Part of a small language model's weights.
Size: width 576, 9 heads of 64, MLP 1536 SwiGLU, vocabulary 32768, 107M parameters.
Architecture: RMSNorm before each block, learned and rotary positions, untied embeddings.
Training: a variant of Adam for these matrices, 903M tokens, 4527 steps.
Each number is 200 + 30 x the weight over its row's rms, rounded and kept within 0 to 999. Layers, rows and columns count from 0. The size before them is the row's rms in percent of the matrix's.

# layer 6 MLP down (transposed), 1536x576, rms 0.061, rows 1524-1535, columns 0-47
099,191,254,195,217,150,217,176,256,228,214,192,169,238,240,193,157,229,185,219,204,234,265,228,268,205,219,193,169,197,177,208,191,142,218,171,200,181,173,164,216,234,206,222,164,167,207,195,154
100,187,205,262,253,176,233,170,174,202,135,217,217,182,212,206,172,207,238,218,210,224,196,260,235,244,180,214,263,188,188,236,210,151,189,226,246,231,239,206,215,189,174,140,205,176,186,216,253
092,212,167,234,226,216,210,219,185,249,193,276,205,197,186,231,190,184,235,235,202,214,173,225,208,255,156,186,159,186,187,167,169,221,178,216,276,189,181,158,192,179,238,222,149,192,228,186,246
103,238,186,228,215,186,215,240,165,167,245,230,154,249,215,242,212,190,208,134,261,207,206,165,158,165,230,184,193,215,211,148,220,207,212,168,180,194,219,182,191,161,184,230,196,163,249,195,217
106,224,185,226,151,146,187,233,205,256,174,184,180,201,243,183,237,222,228,224,249,218,214,154,171,218,173,217,211,241,161,161,171,173,196,212,222,211,172,228,196,217,197,224,189,276,220,220,181
096,205,242,256,182,243,222,151,225,203,247,200,195,184,221,225,195,217,143,194,203,178,152,205,205,162,97,197,179,179,192,125,213,217,210,251,222,211,182,205,208,201,221,176,227,202,161,163,194
097,205,213,173,237,168,169,199,195,168,177,184,167,180,210,207,245,215,220,172,178,234,222,207,81,170,174,177,207,197,218,230,182,206,200,223,192,248,243,209,195,208,189,204,230,237,179,175,219
105,246,238,212,188,244,180,243,232,198,229,228,191,161,223,197,180,212,238,241,203,174,210,220,222,177,250,203,141,237,226,227,213,91,197,207,200,161,248,206,239,253,219,184,205,171,223,235,187
097,178,204,189,266,172,232,219,170,260,192,148,220,163,241,156,202,182,237,209,196,174,207,204,217,187,310,192,205,199,247,206,233,244,150,175,232,249,179,203,179,241,200,200,209,231,199,199,192
093,212,168,203,269,179,220,202,239,165,192,180,174,154,178,228,191,206,189,180,211,162,224,213,201,236,60,237,207,174,208,203,195,194,214,216,203,189,210,214,223,178,213,229,212,171,220,213,247
101,202,222,203,228,164,189,206,199,227,182,261,170,181,217,183,181,153,254,132,193,204,229,236,207,209,302,181,221,197,242,156,192,212,211,169,241,195,183,204,251,180,209,243,212,208,196,138,213
100,152,200,231,190,224,198,134,229,181,214,204,178,173,198,188,217,173,170,205,192,209,198,193,193,219,117,219,251,191,191,208,155,241,239,201,194,176,122,231,185,172,215,158,195,151,205,207,216
# layer 6 MLP gate, 1536x576, rms 0.0634, rows 1525-1535, columns 0-47
097,208,208,189,205,223,219,189,190,215,242,188,212,197,200,181,185,186,198,206,198,195,227,152,196,244,189,205,241,227,208,172,215,191,210,189,138,201,183,250,212,233,214,213,239,221,229,198,134
092,247,178,196,190,196,229,206,184,192,185,201,167,223,268,169,228,184,200,159,221,204,192,183,216,193,202,173,225,212,203,110,207,207,228,219,249,233,238,229,165,184,203,231,201,217,242,150,237
101,170,203,146,173,213,234,213,214,167,243,212,178,214,214,212,194,191,203,172,234,227,145,175,148,166,180,187,175,204,206,189,187,184,218,262,200,219,198,226,220,148,175,160,208,239,224,214,170
103,232,243,235,163,182,177,139,194,193,182,224,194,144,244,228,213,128,196,239,150,198,190,180,122,216,183,224,205,212,228,250,165,184,218,246,256,204,176,255,246,205,223,214,211,182,154,248,222
096,241,203,238,171,217,193,194,207,195,204,210,199,242,252,221,206,234,169,199,150,208,192,158,206,191,205,175,110,183,204,212,164,185,230,195,184,148,209,238,176,247,198,175,198,169,221,163,254
106,168,199,193,218,187,192,242,259,152,154,190,177,237,173,212,201,170,249,218,163,218,193,223,230,182,200,246,184,138,186,168,164,226,212,194,187,215,161,171,133,226,232,182,188,245,216,222,240
103,228,192,208,180,167,180,165,193,182,217,179,181,195,169,162,189,187,210,145,193,163,147,203,240,156,210,206,225,178,209,166,287,222,215,218,219,178,164,204,209,197,242,153,230,184,167,188,243
094,199,181,260,234,181,186,211,230,195,186,172,232,261,240,227,202,180,167,150,207,189,203,188,189,204,229,205,182,171,160,132,194,257,205,206,162,234,188,244,171,155,208,187,199,182,178,157,215
096,201,228,192,214,153,245,196,235,212,197,178,179,205,232,198,171,245,196,241,223,194,240,189,184,279,162,246,196,176,154,265,212,178,169,176,201,190,230,221,217,211,174,139,195,223,198,191,212
099,201,211,197,170,198,168,216,216,246,208,259,143,215,273,140,183,158,186,229,253,190,194,205,232,204,227,208,211,184,217,209,214,198,197,202,188,207,222,224,201,205,232,205,172,238,169,235,227
094,190,173,233,169,218,207,223,194,175,192,198,189,267,272,183,192,161,212,204,231,173,214,246,176,259,169,260,170,177,197,209,184,187,202,238,213,163,210,211,209,132,216,212,207,232,199,188,240
# layer 6 MLP up, 1536x576, rms 0.0614, rows 1525-1535, columns 0-47
096,192,193,184,184,240,217,206,222,218,216,206,167,264,185,259,160,253,136,203,122,216,193,218,194,188,203,208,188,158,239,211,226,164,190,181,183,227,200,187,180,214,181,203,201,197,174,138,154
092,164,148,279,183,175,220,219,205,223,209,229,232,152,219,216,218,160,219,212,215,173,214,239,146,228,169,223,185,204,188,246,162,219,216,271,208,196,193,213,237,170,229,218,279,219,160,202,236
094,267,175,261,216,208,196,194,187,239,214,198,187,248,211,191,228,256,244,199,139,202,208,135,182,189,248,203,183,213,160,190,214,161,255,239,176,250,154,170,225,224,170,182,204,235,182,177,155
109,207,192,180,204,169,188,249,218,212,181,175,144,187,239,189,233,175,208,186,235,262,225,150,144,152,181,229,178,189,201,203,189,269,221,223,200,235,214,200,233,214,208,186,201,218,181,226,219
093,130,234,195,151,255,234,206,199,221,166,156,171,100,220,210,205,183,165,219,229,235,182,190,142,211,193,210,199,196,237,223,209,219,202,210,224,106,137,224,217,266,201,246,211,192,207,231,197
106,224,172,224,244,168,219,154,223,170,174,219,185,222,158,205,200,163,220,196,169,213,215,191,125,138,155,206,189,189,216,192,203,155,181,205,242,234,173,203,184,149,197,214,198,216,202,212,208
102,195,230,186,233,155,263,232,188,159,176,189,202,201,216,162,128,145,217,245,213,196,203,263,229,235,227,237,216,208,176,209,202,164,199,209,167,167,227,147,259,260,153,220,185,180,220,188,162
094,173,199,203,204,218,174,208,169,212,220,209,206,195,180,194,197,258,213,183,224,232,187,170,232,213,205,215,193,190,164,155,167,221,219,193,233,183,250,210,174,186,178,217,193,216,275,192,205
094,199,234,197,130,248,190,193,224,235,157,212,222,173,216,213,210,171,199,203,228,261,164,247,215,151,229,169,201,180,206,222,189,171,183,264,151,190,171,195,190,183,243,171,201,227,244,192,229
100,195,205,216,202,209,191,206,177,188,148,201,204,191,246,212,197,176,176,190,192,214,151,216,255,155,191,211,229,200,178,236,164,183,234,221,247,214,220,150,197,220,215,182,195,217,198,162,164
097,184,177,236,150,200,216,182,198,237,181,251,202,208,283,196,238,181,171,168,150,183,218,239,190,229,188,190,191,174,204,194,203,241,227,261,171,234,217,198,182,179,209,248,198,161,193,176,193